From a checkpoint of a small transformer trained on Wikipedia.
Architecture: rotary positions, no biases in attention or MLP.
Training: a variant of SOAP for these matrices, 496M tokens.
Each number is 50 + 10 x the weight over its row's rms, rounded and kept within 0 to 99. Layers, rows and columns count from 0. The size before them is the row's rms in percent of the matrix's.

# gate: layer 7 MLP gate, 1024x256, rms 0.117, rows 84-101, columns 128-255
# up: layer 7 MLP up, 1024x256, rms 0.116, rows 84-101, columns 128-255
# down: layer 7 MLP down (transposed), 1024x256, rms 0.106, rows 84-101, columns 128-255
gate84 098:27 43 56 60 44 46 38 48 33 40 36 50 54 47 47 50 51 57 53 51 35 58 49 69 52 67 38 53 49 49 56 52 43 39 42 47 53 55 42 57 39 58 44 49 32 58 48 58 65 28 57 58 51 45 38 62 57 55 47 43 53 51 47 53 49 63 47 62 46 33 32 61 48 62 44 52 60 41 33 57 60 67 49 47 55 56 43 44 62 44 40 51 52 63 39 56 43 57 43 50 35 30 57 45 50 56 59 55 47 26 47 64 62 51 41 46 41 52 32 60 60 64 59 63 42 52 53 58
up84 102:39 53 52 51 52 51 42 49 33 48 41 53 45 52 41 36 34 64 57 41 46 38 24 38 38 78 39 24 38 54 64 44 41 54 66 69 43 41 42 48 53 54 40 64 35 42 51 53 57 44 53 55 50 58 44 37 65 41 42 47 58 44 48 36 60 51 40 48 47 48 54 27 69 41 57 41 44 54 71 65 41 49 50 51 61 27 64 51 50 58 63 52 48 43 51 51 39 45 51 42 41 67 42 57 65 57 48 52 39 42 63 38 58 43 50 57 38 53 51 56 57 42 53 30 52 39 56 54
down84 102:58 52 54 45 57 50 47 57 56 54 41 56 49 70 46 51 45 60 65 58 68 48 34 42 38 50 54 52 53 34 54 45 46 47 45 54 42 50 52 54 45 61 53 34 59 36 42 46 46 50 32 36 48 54 45 49 60 37 66 35 60 33 57 42 47 43 50 54 44 42 63 50 55 51 54 34 42 58 62 52 38 37 36 58 24 49 37 62 55 68 48 60 44 43 49 62 51 46 47 50 52 68 42 61 38 47 64 61 43 40 38 52 69 52 40 43 45 47 38 38 56 48 58 43 62 52 26 54
gate85 098:66 48 54 54 43 61 38 58 50 52 23 47 66 35 35 44 39 64 47 54 45 35 65 61 27 44 61 55 38 44 56 59 43 61 48 53 50 30 49 42 43 57 48 58 33 47 54 61 28 52 42 52 39 58 46 39 51 59 58 39 39 53 51 45 47 48 41 50 58 48 56 59 47 59 40 48 55 35 61 63 44 42 67 52 55 58 50 48 50 53 50 35 58 52 49 52 58 40 48 58 58 26 42 38 26 46 51 50 74 49 55 50 40 43 65 51 44 46 63 54 49 51 54 44 71 51 58 52
up85 095:54 32 60 49 63 43 52 44 43 58 54 55 48 56 48 36 37 43 40 36 41 35 55 35 40 55 70 66 51 45 63 42 35 58 52 54 26 35 39 41 45 39 62 40 55 49 47 66 62 46 56 51 51 58 46 59 47 68 51 35 50 54 40 51 45 33 50 44 48 40 44 52 48 62 36 48 54 40 51 57 49 44 45 59 75 44 57 34 65 65 48 35 48 38 70 59 52 48 59 60 81 54 46 57 51 50 44 49 35 26 81 22 38 46 34 61 52 52 52 45 63 48 50 41 51 51 54 42
down85 096:38 40 40 59 72 35 34 52 42 66 56 47 36 70 38 58 47 31 51 64 52 64 49 41 63 60 37 47 67 71 27 38 39 53 64 37 51 59 43 54 45 45 45 44 57 55 58 42 44 38 62 61 53 58 65 46 39 44 34 37 55 39 51 57 39 56 65 41 46 61 35 71 56 45 57 61 47 56 51 51 56 51 50 45 48 46 48 53 41 48 57 38 47 27 39 50 39 52 62 66 61 54 52 47 43 62 59 47 35 35 48 56 54 64 56 39 53 34 37 50 56 33 46 54 44 48 29 57
gate86 101:47 70 47 53 52 24 51 42 54 44 43 60 17 37 66 38 32 69 41 53 53 34 57 50 69 64 47 58 50 55 34 41 40 43 53 36 39 52 38 61 60 34 62 53 49 42 53 35 60 51 60 42 54 48 28 44 46 53 64 50 54 40 40 41 57 38 59 45 35 52 34 47 63 64 41 43 56 46 35 44 60 53 34 52 63 62 70 54 53 16 43 57 56 42 62 49 24 49 44 46 56 52 57 51 48 47 64 33 48 37 44 69 41 44 61 54 55 66 70 39 55 53 45 50 44 49 59 33
up86 104:62 48 61 47 45 45 64 54 35 61 59 43 55 75 52 43 37 60 46 45 46 46 63 53 55 49 50 59 55 52 45 56 40 38 53 30 45 37 48 40 55 58 42 56 59 42 59 47 67 43 61 58 44 54 58 45 54 50 39 67 47 53 52 40 59 45 35 39 51 39 50 49 34 45 58 64 42 50 52 31 44 41 56 65 48 53 62 60 43 40 41 50 21 46 62 72 47 46 54 46 38 55 53 48 41 42 55 30 58 62 37 51 69 66 57 52 61 42 54 45 50 47 60 53 31 66 55 58
down86 103:53 48 60 46 44 34 37 48 46 40 66 60 81 68 46 48 52 67 57 52 39 56 45 28 34 37 63 55 48 50 61 47 39 25 47 49 52 46 37 48 42 50 60 52 55 54 62 45 44 65 32 61 57 61 46 44 50 54 46 49 59 49 45 55 42 69 50 49 47 51 55 36 53 53 62 53 24 44 48 46 40 54 53 32 51 36 44 55 57 69 50 24 42 41 51 43 64 38 73 41 61 57 55 37 41 49 44 38 51 47 57 48 52 51 46 42 55 35 45 43 51 50 57 60 51 44 58 54
gate87 104:43 60 45 49 43 61 29 51 61 44 45 51 43 58 64 47 59 60 60 38 61 53 58 59 43 46 62 51 53 33 54 62 60 57 54 60 29 46 33 51 58 49 61 43 41 27 76 65 43 53 52 55 48 68 62 51 45 40 25 69 51 48 50 56 43 52 49 47 43 34 50 56 52 49 61 33 42 54 70 40 46 54 54 50 40 58 40 61 54 69 38 32 46 51 57 53 34 45 29 51 39 37 33 49 75 49 49 32 39 46 45 40 54 53 61 39 34 60 44 60 56 39 24 31 58 28 29 60
up87 102:56 59 45 56 59 51 42 40 45 46 51 54 52 55 42 53 72 48 56 57 37 56 71 67 68 41 56 58 56 51 59 58 36 50 46 48 46 29 62 53 52 46 41 54 72 40 62 37 61 56 46 46 45 33 51 47 41 71 40 62 64 50 62 63 40 51 63 54 52 59 47 49 60 43 79 44 45 38 44 43 39 28 64 63 69 47 67 68 56 62 37 45 47 50 61 42 36 42 40 45 63 57 66 48 69 35 46 29 64 64 58 43 46 45 57 50 50 37 30 52 55 48 38 37 52 36 55 52
down87 104:62 54 51 48 53 54 51 41 42 37 47 40 45 51 57 57 35 67 28 68 63 44 52 41 60 47 62 49 61 43 42 33 49 41 49 50 54 52 69 38 40 37 46 55 61 59 39 45 42 50 40 53 54 46 57 41 55 66 50 30 52 45 55 59 40 50 55 69 63 58 48 33 75 34 31 66 54 20 42 69 52 60 49 68 42 44 49 53 51 53 61 64 35 43 41 52 64 37 48 45 58 46 43 61 29 59 41 54 60 52 41 36 53 53 51 57 52 42 59 53 38 60 49 53 62 44 44 35
gate88 103:53 45 57 46 56 38 55 54 49 44 39 66 68 54 62 42 43 41 50 53 42 42 39 49 42 64 52 45 49 57 58 50 48 41 60 50 44 73 62 53 24 54 50 47 37 53 58 52 51 40 51 49 60 67 48 47 42 56 67 50 57 47 47 44 36 56 42 42 40 40 56 57 57 57 66 31 35 36 56 57 50 33 36 61 70 52 51 58 64 58 53 60 32 32 72 50 39 37 63 33 59 57 57 60 69 45 60 37 45 45 54 58 66 46 47 48 62 51 39 44 56 55 81 50 52 49 39 50
up88 099:51 43 33 52 59 46 51 57 26 44 50 43 56 59 51 61 63 45 45 54 58 53 48 52 38 54 39 45 54 76 58 42 74 45 54 60 57 50 38 62 37 32 61 44 60 44 71 56 43 55 38 34 56 39 41 58 47 75 50 47 60 53 55 47 53 48 45 47 61 44 46 45 68 43 53 57 44 57 56 57 54 67 61 66 69 40 61 48 29 49 50 31 51 48 50 39 42 71 65 50 39 59 64 48 46 38 40 46 46 39 53 38 67 50 61 57 39 33 70 42 50 34 49 52 43 58 38 40
down88 102:58 60 52 43 31 54 53 39 44 58 51 55 45 44 44 53 36 61 41 19 45 47 41 50 46 36 59 62 49 37 58 68 34 52 46 39 44 28 44 29 70 54 48 57 53 70 36 43 48 48 51 38 45 45 49 52 41 44 35 42 36 52 56 59 71 55 52 62 35 48 45 47 24 43 46 43 65 51 43 38 39 40 54 35 37 47 39 53 49 48 45 55 55 58 51 44 58 45 46 57 50 53 25 53 36 54 52 52 53 58 38 55 36 54 47 48 43 55 49 66 56 69 43 60 60 46 44 63
gate89 105:44 32 48 56 58 35 37 58 52 50 51 41 70 58 37 31 48 52 41 54 32 45 38 63 43 46 45 50 38 54 56 52 54 57 53 40 66 32 43 57 53 51 52 64 44 55 53 51 58 65 48 49 44 54 33 50 72 51 63 50 48 26 53 61 32 54 45 38 51 54 69 46 51 50 60 49 45 53 50 53 71 40 51 54 31 75 54 38 53 46 50 54 46 46 50 61 49 49 44 61 52 57 56 31 51 59 31 47 64 64 74 58 60 54 49 52 55 47 51 54 33 46 39 58 47 38 43 46
up89 100:39 44 52 54 57 30 66 42 41 31 78 48 45 50 41 47 33 45 54 44 78 52 48 51 38 43 54 51 47 38 55 43 57 67 48 54 52 49 53 48 47 61 41 47 40 62 53 53 57 37 47 64 41 43 48 48 33 52 42 54 46 54 64 48 57 46 48 59 33 59 64 59 39 42 48 47 44 55 50 58 48 50 46 36 37 48 60 69 41 49 38 52 49 54 52 47 37 46 47 53 66 59 42 52 41 45 50 58 41 58 58 52 66 58 38 52 57 63 58 49 38 71 67 54 48 53 54 60
down89 103:41 60 59 57 49 44 50 61 59 51 53 63 43 55 35 37 65 25 60 35 54 54 57 50 57 66 53 34 58 53 45 71 47 42 43 55 44 44 64 45 46 58 48 34 53 56 59 49 53 40 55 33 44 65 41 58 72 36 50 55 38 54 64 49 45 53 41 58 61 57 56 46 55 41 51 53 44 35 44 46 52 51 22 52 57 46 38 68 58 50 49 70 40 48 42 39 52 29 44 50 76 48 45 42 54 60 24 57 47 38 58 59 50 46 38 45 48 35 55 82 54 47 51 53 50 54 58 53
gate90 097:58 47 52 39 55 55 48 41 46 60 43 53 47 46 31 51 55 46 58 53 43 21 54 65 48 56 75 34 63 27 55 39 34 75 44 40 40 53 52 68 54 41 34 52 57 60 42 54 49 37 36 62 60 42 58 62 56 52 42 52 64 34 68 67 40 56 52 55 47 65 49 67 50 37 42 53 53 61 63 46 55 49 49 51 49 59 59 35 44 53 42 55 37 67 33 62 57 53 46 50 34 49 47 51 52 58 64 44 62 32 42 50 57 59 29 59 50 36 41 48 53 65 54 43 35 41 60 48
up90 098:53 41 46 54 46 33 43 52 24 40 45 45 37 56 64 41 47 42 60 38 58 41 54 44 47 45 67 56 49 38 71 41 41 58 56 50 60 43 48 54 45 43 29 41 55 47 47 50 47 43 60 32 58 46 48 39 44 49 39 54 48 55 39 58 39 50 56 52 58 64 59 43 58 58 34 42 49 51 42 52 58 61 54 54 35 49 53 60 66 62 37 50 32 43 48 57 43 55 59 71 62 49 63 41 63 35 56 48 57 50 49 54 50 40 59 45 57 47 55 26 35 50 57 63 49 40 34 59
down90 084:44 45 52 52 47 43 53 45 52 55 68 44 51 57 40 49 60 68 47 43 40 49 40 28 45 53 50 41 41 67 59 29 48 49 49 60 48 41 44 38 41 40 34 55 39 48 50 39 49 45 49 54 45 56 28 57 46 49 46 38 41 48 32 55 72 37 42 46 44 65 36 55 36 64 48 27 38 57 50 46 63 29 60 28 78 40 37 46 23 60 44 52 63 50 48 62 46 42 42 39 43 47 31 33 34 42 71 65 66 52 57 67 44 53 60 53 53 59 42 49 44 44 49 56 51 40 58 46
gate91 099:45 72 42 46 50 45 58 50 49 49 51 58 41 62 40 62 63 50 39 49 37 51 50 51 59 66 54 58 58 44 46 45 28 25 63 53 63 41 53 70 56 47 53 44 64 55 63 57 56 45 42 52 40 55 48 50 45 42 36 37 55 48 43 50 45 45 32 49 44 51 48 54 69 43 48 48 45 48 36 49 33 41 56 43 40 54 60 50 53 37 41 59 75 37 43 53 43 51 44 66 53 51 50 57 64 45 48 64 57 56 41 35 58 51 45 32 51 44 36 43 40 30 39 55 18 59 55 71
up91 105:53 47 47 49 39 52 45 47 55 52 51 52 71 48 45 71 58 44 49 48 46 57 58 46 54 51 47 35 64 24 47 68 53 43 65 39 45 52 50 64 50 30 48 54 55 42 60 58 42 41 56 55 41 48 43 53 51 41 50 54 51 65 71 54 41 43 49 36 72 56 28 24 69 48 63 51 53 45 43 48 30 35 46 46 53 75 43 60 57 50 40 58 51 42 39 51 45 58 28 37 32 60 32 53 48 46 60 53 70 46 46 35 69 44 57 66 53 35 49 53 43 40 81 41 57 49 58 57
down91 105:59 37 71 44 53 53 35 37 62 43 55 50 60 53 44 50 32 46 44 57 30 53 37 66 59 47 56 51 50 47 42 42 58 58 48 40 69 50 48 49 62 48 57 61 59 30 43 50 41 57 56 67 25 40 63 38 52 47 47 59 41 33 62 47 51 60 63 33 39 59 52 38 41 66 44 50 54 47 53 44 54 51 60 38 41 55 25 71 68 39 21 37 41 58 50 34 58 40 42 34 51 48 27 55 45 53 44 49 42 38 52 47 62 53 57 47 54 37 38 33 50 60 72 36 58 66 39 47
gate92 108:28 61 41 48 41 55 41 58 60 41 41 51 45 48 65 58 38 51 46 26 36 41 42 60 44 52 56 57 48 52 42 43 54 31 42 45 58 44 41 55 61 29 58 36 56 45 64 47 50 60 81 59 56 55 45 45 35 60 56 52 32 49 45 49 65 54 66 34 43 44 49 53 61 50 57 48 59 49 35 55 47 61 50 35 68 56 26 52 62 54 40 57 46 46 59 54 49 44 64 50 47 33 58 49 50 51 62 51 59 45 53 61 51 66 41 49 52 46 74 67 46 49 45 62 63 43 59 38
up92 097:42 27 47 48 52 79 40 28 52 58 60 53 43 27 64 49 45 44 49 47 46 50 43 62 49 45 48 37 47 57 31 41 53 49 46 59 45 48 57 51 46 28 56 53 37 64 55 51 41 69 70 50 45 43 44 64 73 39 48 47 36 50 56 39 64 53 65 40 48 56 49 58 57 52 52 53 46 63 50 57 39 66 61 61 60 33 48 26 64 46 72 34 60 63 46 44 63 51 61 69 51 48 36 42 33 61 46 48 46 53 59 38 44 43 55 63 61 42 51 56 50 35 57 62 57 51 47 38
down92 097:47 40 66 56 50 66 50 36 78 54 57 49 53 37 61 64 65 50 58 48 46 55 68 57 44 67 30 46 47 66 44 59 52 63 42 39 50 54 58 46 43 62 53 54 45 57 46 53 50 40 60 64 61 46 41 48 52 36 70 52 40 54 37 46 44 48 52 48 50 49 36 63 17 74 61 49 26 46 42 40 57 34 74 54 59 34 54 49 61 39 66 35 46 50 38 48 47 49 43 47 29 43 47 48 58 37 36 49 66 62 71 62 37 59 53 41 32 60 57 53 45 46 49 62 50 55 52 53
gate93 103:53 61 51 48 40 47 54 42 55 43 57 42 65 62 37 43 38 56 56 53 64 55 56 51 54 57 71 55 48 38 41 39 56 42 72 38 50 48 35 59 46 38 46 56 65 39 52 64 42 36 52 63 68 54 30 56 43 37 49 26 32 56 59 66 67 43 43 53 39 57 50 46 65 59 42 49 34 54 60 44 46 48 10 51 47 51 46 49 53 57 57 46 46 33 60 54 40 55 55 67 45 56 55 34 43 35 50 71 54 39 65 70 35 47 50 57 68 47 66 65 58 41 43 53 58 60 26 48
up93 101:62 38 54 35 59 67 45 47 48 58 70 59 38 51 36 48 46 37 54 53 68 46 51 29 50 59 44 74 49 38 52 43 55 39 53 28 63 47 49 41 55 58 43 47 66 42 49 42 39 48 57 63 39 36 49 58 51 66 50 41 39 56 36 50 54 46 46 54 53 50 46 35 58 46 58 53 43 53 46 46 42 37 55 56 54 40 42 58 45 55 61 29 50 45 40 50 56 51 49 45 54 57 73 49 54 30 44 43 49 37 50 53 51 59 76 46 52 58 59 44 45 47 54 20 51 71 49 43
down93 103:48 41 34 69 32 48 56 45 34 65 47 41 50 60 28 55 67 53 32 68 52 57 49 74 42 48 50 63 56 42 41 38 59 56 54 61 62 56 36 44 47 54 47 52 46 41 44 69 56 40 50 66 53 50 45 47 41 53 67 34 55 62 40 65 47 52 63 52 69 51 34 44 65 48 57 32 37 65 53 60 52 61 15 52 57 57 32 48 37 37 57 45 34 68 49 55 51 46 48 40 44 56 60 55 38 48 57 46 31 46 31 50 53 55 69 44 68 55 49 44 45 48 52 57 60 45 44 66
gate94 101:55 33 52 44 73 44 40 55 39 57 49 38 51 25 54 66 51 43 33 31 59 51 51 47 64 34 68 48 57 53 45 64 62 65 34 57 59 50 73 57 35 50 32 68 46 45 67 48 37 44 41 67 43 36 69 54 50 35 46 66 27 59 52 52 58 44 47 37 34 48 57 59 60 36 53 39 44 65 61 39 56 51 41 43 63 65 42 45 54 41 44 49 52 58 56 52 65 51 48 53 51 46 63 40 43 43 53 53 52 48 53 61 39 71 44 50 57 35 55 52 63 47 46 37 69 52 63 58
up94 101:60 44 48 57 38 42 55 78 37 55 47 49 63 50 48 47 46 72 72 60 39 57 50 48 44 70 38 58 49 60 60 58 46 27 62 40 36 47 50 69 64 42 57 73 59 66 49 59 70 34 56 39 45 58 42 56 54 53 56 63 54 45 49 53 42 36 43 52 58 30 43 56 75 62 37 45 42 66 47 58 48 55 37 41 29 49 52 60 55 55 35 71 47 37 53 40 49 50 46 56 52 54 50 52 56 47 51 59 57 41 37 52 48 60 63 65 52 34 46 42 45 33 64 44 40 48 50 36
down94 098:54 54 59 59 24 48 51 44 57 51 51 37 60 58 47 49 45 47 53 36 41 48 37 46 54 67 59 50 61 59 55 31 42 53 64 49 48 64 37 69 50 33 52 47 57 46 43 26 54 35 63 50 41 45 51 45 44 49 46 42 45 49 66 46 33 43 62 63 62 57 36 34 51 48 48 38 54 52 56 64 52 50 37 47 34 48 66 58 61 63 62 53 54 48 52 60 30 37 62 68 57 58 25 50 60 56 48 57 48 45 49 64 60 62 48 42 37 40 68 54 46 57 39 57 60 47 51 56
gate95 106:55 55 44 31 42 52 70 57 46 53 46 30 49 37 53 50 50 36 53 44 44 27 54 49 31 55 52 45 51 46 52 64 54 66 52 60 56 62 49 45 50 31 50 68 60 47 42 30 48 41 59 32 63 61 40 57 70 68 40 47 61 42 50 49 72 57 43 63 42 48 59 50 43 31 42 56 53 48 33 52 50 36 57 57 51 50 62 55 46 39 43 54 42 55 47 49 46 26 46 72 34 37 44 64 37 47 47 46 54 43 65 58 49 34 49 48 49 59 56 65 65 48 55 30 49 31 38 51
up95 104:34 47 65 40 59 50 61 47 30 65 65 60 65 34 61 43 32 49 46 52 48 44 47 61 51 61 31 51 44 42 67 62 41 61 47 43 50 46 80 55 39 47 44 28 46 33 47 46 43 56 40 59 56 49 52 45 42 45 26 59 60 59 57 54 62 42 52 38 53 37 39 65 67 43 62 56 40 42 34 38 29 62 54 40 35 38 41 56 34 61 67 56 48 43 53 39 46 45 41 41 32 55 62 53 40 32 61 50 56 39 62 37 51 58 51 51 40 50 68 47 43 51 58 56 58 57 38 49
down95 106:79 45 56 53 53 59 45 48 51 60 61 43 46 46 61 55 50 57 44 38 45 48 45 41 40 61 51 32 41 37 46 71 48 57 28 45 50 34 50 46 43 32 46 52 63 61 37 74 33 39 38 55 66 47 49 50 60 43 27 43 58 55 53 53 53 60 45 48 50 51 29 59 51 53 44 47 54 55 45 33 51 55 33 54 49 43 43 51 37 52 64 47 35 57 57 35 45 45 47 62 45 58 57 48 53 29 47 46 56 56 60 39 49 56 61 52 40 61 58 61 36 48 37 63 56 54 75 58
gate96 098:49 45 60 40 40 71 55 48 45 60 56 29 60 32 49 55 53 33 44 44 74 44 52 52 54 51 66 69 55 37 49 60 45 42 68 53 48 35 29 59 46 44 52 57 53 70 54 51 54 36 35 47 67 59 66 59 44 34 54 37 51 58 66 48 63 43 49 63 56 51 31 56 49 54 64 58 61 48 38 43 59 25 50 45 53 63 49 43 36 31 44 62 45 36 33 50 37 34 64 53 32 67 32 44 53 53 50 58 60 46 46 64 61 44 56 40 55 37 46 48 46 57 43 53 50 32 60 71
up96 104:50 48 53 46 55 58 38 38 59 60 54 28 64 42 43 65 59 47 33 40 67 50 68 37 53 55 55 71 66 62 56 47 59 57 54 50 43 55 52 44 46 46 57 54 52 51 69 48 67 40 62 30 59 55 48 51 49 44 44 60 45 64 50 47 54 41 45 66 32 42 43 48 45 51 62 52 57 65 54 61 62 43 30 53 40 50 54 47 59 47 44 61 63 40 37 43 49 34 56 46 53 65 49 52 47 40 56 50 75 53 56 69 42 71 30 32 28 39 51 75 61 66 55 45 50 28 57 37
down96 097:41 45 63 67 49 46 19 54 49 52 56 73 47 42 58 43 54 40 39 39 48 46 37 48 58 73 54 49 55 53 63 61 38 51 70 63 55 61 46 51 49 42 46 37 48 62 46 53 44 57 61 56 46 53 43 39 54 56 52 62 43 47 33 46 42 49 51 68 45 61 54 29 59 54 42 47 54 57 54 49 44 44 50 48 32 48 36 62 57 51 44 48 54 55 44 64 47 55 56 40 54 39 52 41 36 42 39 41 34 52 45 58 42 41 31 63 60 44 52 51 56 66 63 39 55 39 50 37
gate97 105:52 60 52 61 49 37 53 59 43 45 44 44 62 49 52 52 45 40 59 46 52 54 70 60 50 45 47 28 55 52 62 46 47 50 43 47 61 60 41 51 49 34 45 42 53 46 49 53 44 43 42 60 54 62 39 46 36 48 36 40 56 46 44 71 58 48 37 41 63 46 44 58 58 54 31 62 73 53 39 32 45 46 48 52 49 66 48 51 57 44 63 56 74 54 55 34 43 50 58 70 56 58 47 57 46 68 54 42 56 59 72 55 55 53 52 60 54 43 42 30 37 40 41 46 48 39 47 62
up97 106:54 48 54 46 46 57 60 64 56 39 30 44 55 37 54 46 59 57 45 57 54 60 58 31 54 16 48 67 51 52 64 38 68 52 58 36 39 57 50 70 52 31 73 53 49 48 52 60 39 44 42 27 56 68 52 40 42 52 48 48 39 35 62 44 53 33 49 48 51 51 42 49 40 47 52 42 47 63 49 44 48 47 57 39 57 47 56 56 35 41 56 46 50 55 35 65 47 40 32 55 33 60 48 50 56 30 57 54 47 41 44 49 41 44 46 54 36 63 60 42 37 43 60 48 36 41 42 52
down97 104:65 50 58 53 71 62 63 49 39 31 53 51 46 53 55 53 59 42 41 38 55 39 32 50 55 35 66 54 46 38 50 54 40 38 55 48 42 57 44 56 39 41 49 51 54 58 54 48 46 37 38 46 76 47 47 41 37 43 44 37 44 37 52 50 50 42 40 44 49 61 42 41 53 58 67 44 50 46 59 58 44 59 45 30 42 73 70 62 55 45 56 62 56 37 48 57 54 76 53 57 42 66 48 56 66 36 39 52 49 54 55 56 34 39 53 65 43 47 42 39 46 53 49 50 33 37 57 53
gate98 102:71 61 38 38 41 58 44 50 53 35 55 49 59 51 47 52 45 36 37 41 50 30 36 51 35 66 63 38 38 53 44 41 56 56 61 36 66 65 69 38 54 36 57 51 53 57 43 50 52 58 46 53 63 54 44 49 54 27 60 35 56 57 42 53 54 66 47 51 38 66 38 58 56 48 50 56 63 40 51 45 58 45 49 46 45 48 44 70 50 65 42 52 26 52 30 42 57 35 70 73 45 47 40 51 60 54 50 33 60 51 47 64 35 48 53 58 51 37 56 61 62 42 53 46 33 55 48 52
up98 098:37 52 52 48 52 39 52 36 49 62 45 51 55 52 52 50 54 47 55 36 47 58 40 63 53 53 46 61 51 53 44 52 42 45 29 39 52 80 33 52 53 46 41 63 48 48 54 56 47 61 54 58 43 56 47 56 36 46 57 45 52 60 54 47 61 38 62 53 49 55 37 50 31 44 44 55 77 44 55 48 45 55 43 56 44 60 49 68 24 48 37 53 36 44 47 47 33 56 58 39 50 67 50 58 44 41 61 39 44 47 31 59 63 47 29 38 35 44 48 37 36 40 46 44 52 52 39 68
down98 098:57 51 62 54 62 42 57 58 62 61 60 68 41 51 58 36 35 53 57 37 64 59 44 70 45 61 45 58 44 58 70 57 54 48 60 48 41 70 58 62 51 58 44 46 38 59 56 40 61 55 44 50 35 63 52 45 57 50 51 53 60 42 41 42 61 53 62 61 29 36 51 50 56 56 56 49 64 41 47 59 70 46 70 65 48 42 52 37 42 46 53 45 51 47 42 46 53 56 34 46 62 51 44 61 50 43 30 60 55 49 26 67 60 53 46 42 36 66 49 53 47 50 58 46 64 56 51 47
gate99 106:46 49 49 61 53 49 43 41 50 34 57 62 51 52 59 54 54 34 49 51 45 36 56 54 50 34 43 49 52 73 39 29 58 68 51 47 45 39 67 54 78 53 38 33 66 59 60 59 40 44 41 52 71 55 66 49 48 44 42 48 80 67 25 63 43 61 51 45 55 49 58 48 56 47 37 46 60 64 56 31 56 67 51 54 64 55 64 55 37 46 52 54 56 50 67 31 50 48 52 40 44 47 40 43 50 57 38 48 48 51 62 55 53 39 39 56 40 28 59 38 51 55 45 53 58 50 51 58
up99 099:45 63 57 43 47 58 52 67 39 45 50 47 39 50 46 63 63 40 48 44 51 56 47 46 51 57 34 41 39 56 45 69 63 50 71 63 39 41 54 49 69 36 52 63 56 43 74 58 43 50 43 66 68 64 45 47 38 54 48 44 56 58 44 42 25 50 27 74 59 32 47 49 53 48 45 63 58 38 49 48 46 65 55 45 44 67 54 21 49 43 50 54 57 44 42 70 57 72 44 57 59 43 60 31 58 25 55 42 53 54 66 63 74 40 45 47 47 35 53 40 40 54 54 59 59 44 41 51
down99 100:50 32 60 54 36 70 36 47 34 47 68 48 40 53 46 58 54 40 58 43 40 62 50 60 49 52 52 61 48 52 50 34 43 46 66 60 50 29 44 41 46 63 32 54 53 57 69 60 63 64 55 44 49 53 75 32 63 57 58 66 46 45 61 61 31 35 52 47 66 56 52 54 46 69 52 53 75 47 49 48 54 53 62 30 37 70 49 57 52 57 52 51 42 40 56 46 69 67 53 58 35 52 41 54 42 65 47 45 70 52 51 53 45 52 56 58 57 55 45 52 54 41 49 42 41 48 37 63
gate100 102:71 47 38 44 48 68 41 51 49 60 69 52 64 48 48 34 38 46 55 38 51 40 44 49 31 49 54 55 65 40 49 57 42 41 43 49 39 43 30 56 39 54 46 50 60 40 63 49 64 50 34 54 48 40 49 51 44 46 56 48 40 37 56 50 50 36 56 28 50 41 52 56 48 40 57 63 37 60 47 53 47 61 37 52 64 44 51 51 34 63 59 64 31 30 68 44 54 32 60 51 40 76 45 51 55 54 56 52 42 66 54 64 50 47 62 66 53 52 35 40 52 40 48 32 41 31 61 56
up100 103:43 38 41 49 60 45 33 57 54 54 44 54 43 49 45 58 53 50 34 55 43 49 59 46 38 46 59 48 46 58 41 61 52 53 71 39 50 49 53 30 44 48 44 58 29 57 48 52 50 51 43 34 56 35 57 74 45 47 51 57 65 52 55 41 66 61 53 41 47 45 74 70 42 53 45 47 51 35 66 50 70 49 40 62 57 45 30 43 38 64 58 44 50 49 54 40 45 40 47 38 63 60 61 57 57 54 42 42 54 34 45 55 57 51 34 51 42 43 58 44 52 60 40 58 54 39 39 58
down100 104:53 45 55 45 45 39 53 46 57 39 40 72 60 47 58 62 48 57 37 49 48 57 63 51 45 43 59 58 56 58 45 51 35 44 39 43 55 37 73 58 36 40 46 44 42 56 64 43 53 48 40 34 76 49 54 58 57 37 53 41 51 61 55 40 56 58 38 46 37 45 68 57 49 51 48 59 60 42 40 42 37 44 61 55 48 53 46 52 48 61 50 47 26 52 33 72 52 44 34 41 77 61 56 35 35 40 54 44 40 44 34 50 44 43 49 53 45 39 57 37 44 56 38 74 67 50 47 59
gate101 093:62 50 38 38 56 63 66 58 51 52 64 46 42 45 56 42 57 61 44 37 41 49 59 59 54 43 58 44 63 47 30 55 59 42 50 76 54 57 68 59 35 33 56 27 48 63 43 36 60 57 62 55 54 63 54 50 59 53 56 53 30 45 21 58 58 42 60 41 45 65 56 45 33 41 48 53 59 60 55 41 74 46 77 45 37 50 33 47 45 45 29 56 22 25 69 45 49 51 47 51 46 58 45 39 47 55 41 46 35 62 48 60 58 60 43 49 46 60 58 49 34 51 58 68 51 46 50 59
up101 099:43 46 54 68 52 41 46 56 59 55 60 39 33 52 52 31 44 39 32 39 52 51 61 74 51 45 40 60 42 70 50 47 51 50 53 50 31 35 44 34 51 57 33 45 43 59 50 66 42 60 55 54 49 41 48 57 44 60 53 51 38 52 50 67 33 58 51 55 76 56 68 48 46 50 76 43 44 67 57 53 50 44 35 45 59 43 57 51 51 54 55 61 58 66 48 46 48 63 71 48 63 46 53 47 53 58 37 41 51 58 49 53 43 51 59 61 48 53 49 28 68 45 41 44 57 54 59 50
down101 102:47 34 46 55 69 38 52 46 38 63 45 59 39 45 50 37 41 53 46 60 69 52 43 48 49 48 50 52 35 51 43 28 33 43 60 49 45 51 51 45 47 60 55 43 56 65 53 51 43 62 42 39 67 59 60 40 74 61 46 41 47 55 43 60 33 56 44 64 50 62 58 59 42 37 56 40 57 63 48 45 46 41 34 44 38 53 53 43 51 50 53 52 39 51 57 53 24 54 55 69 46 48 72 55 65 62 40 43 65 75 39 56 37 51 63 55 61 45 50 40 46 51 45 59 65 58 53 47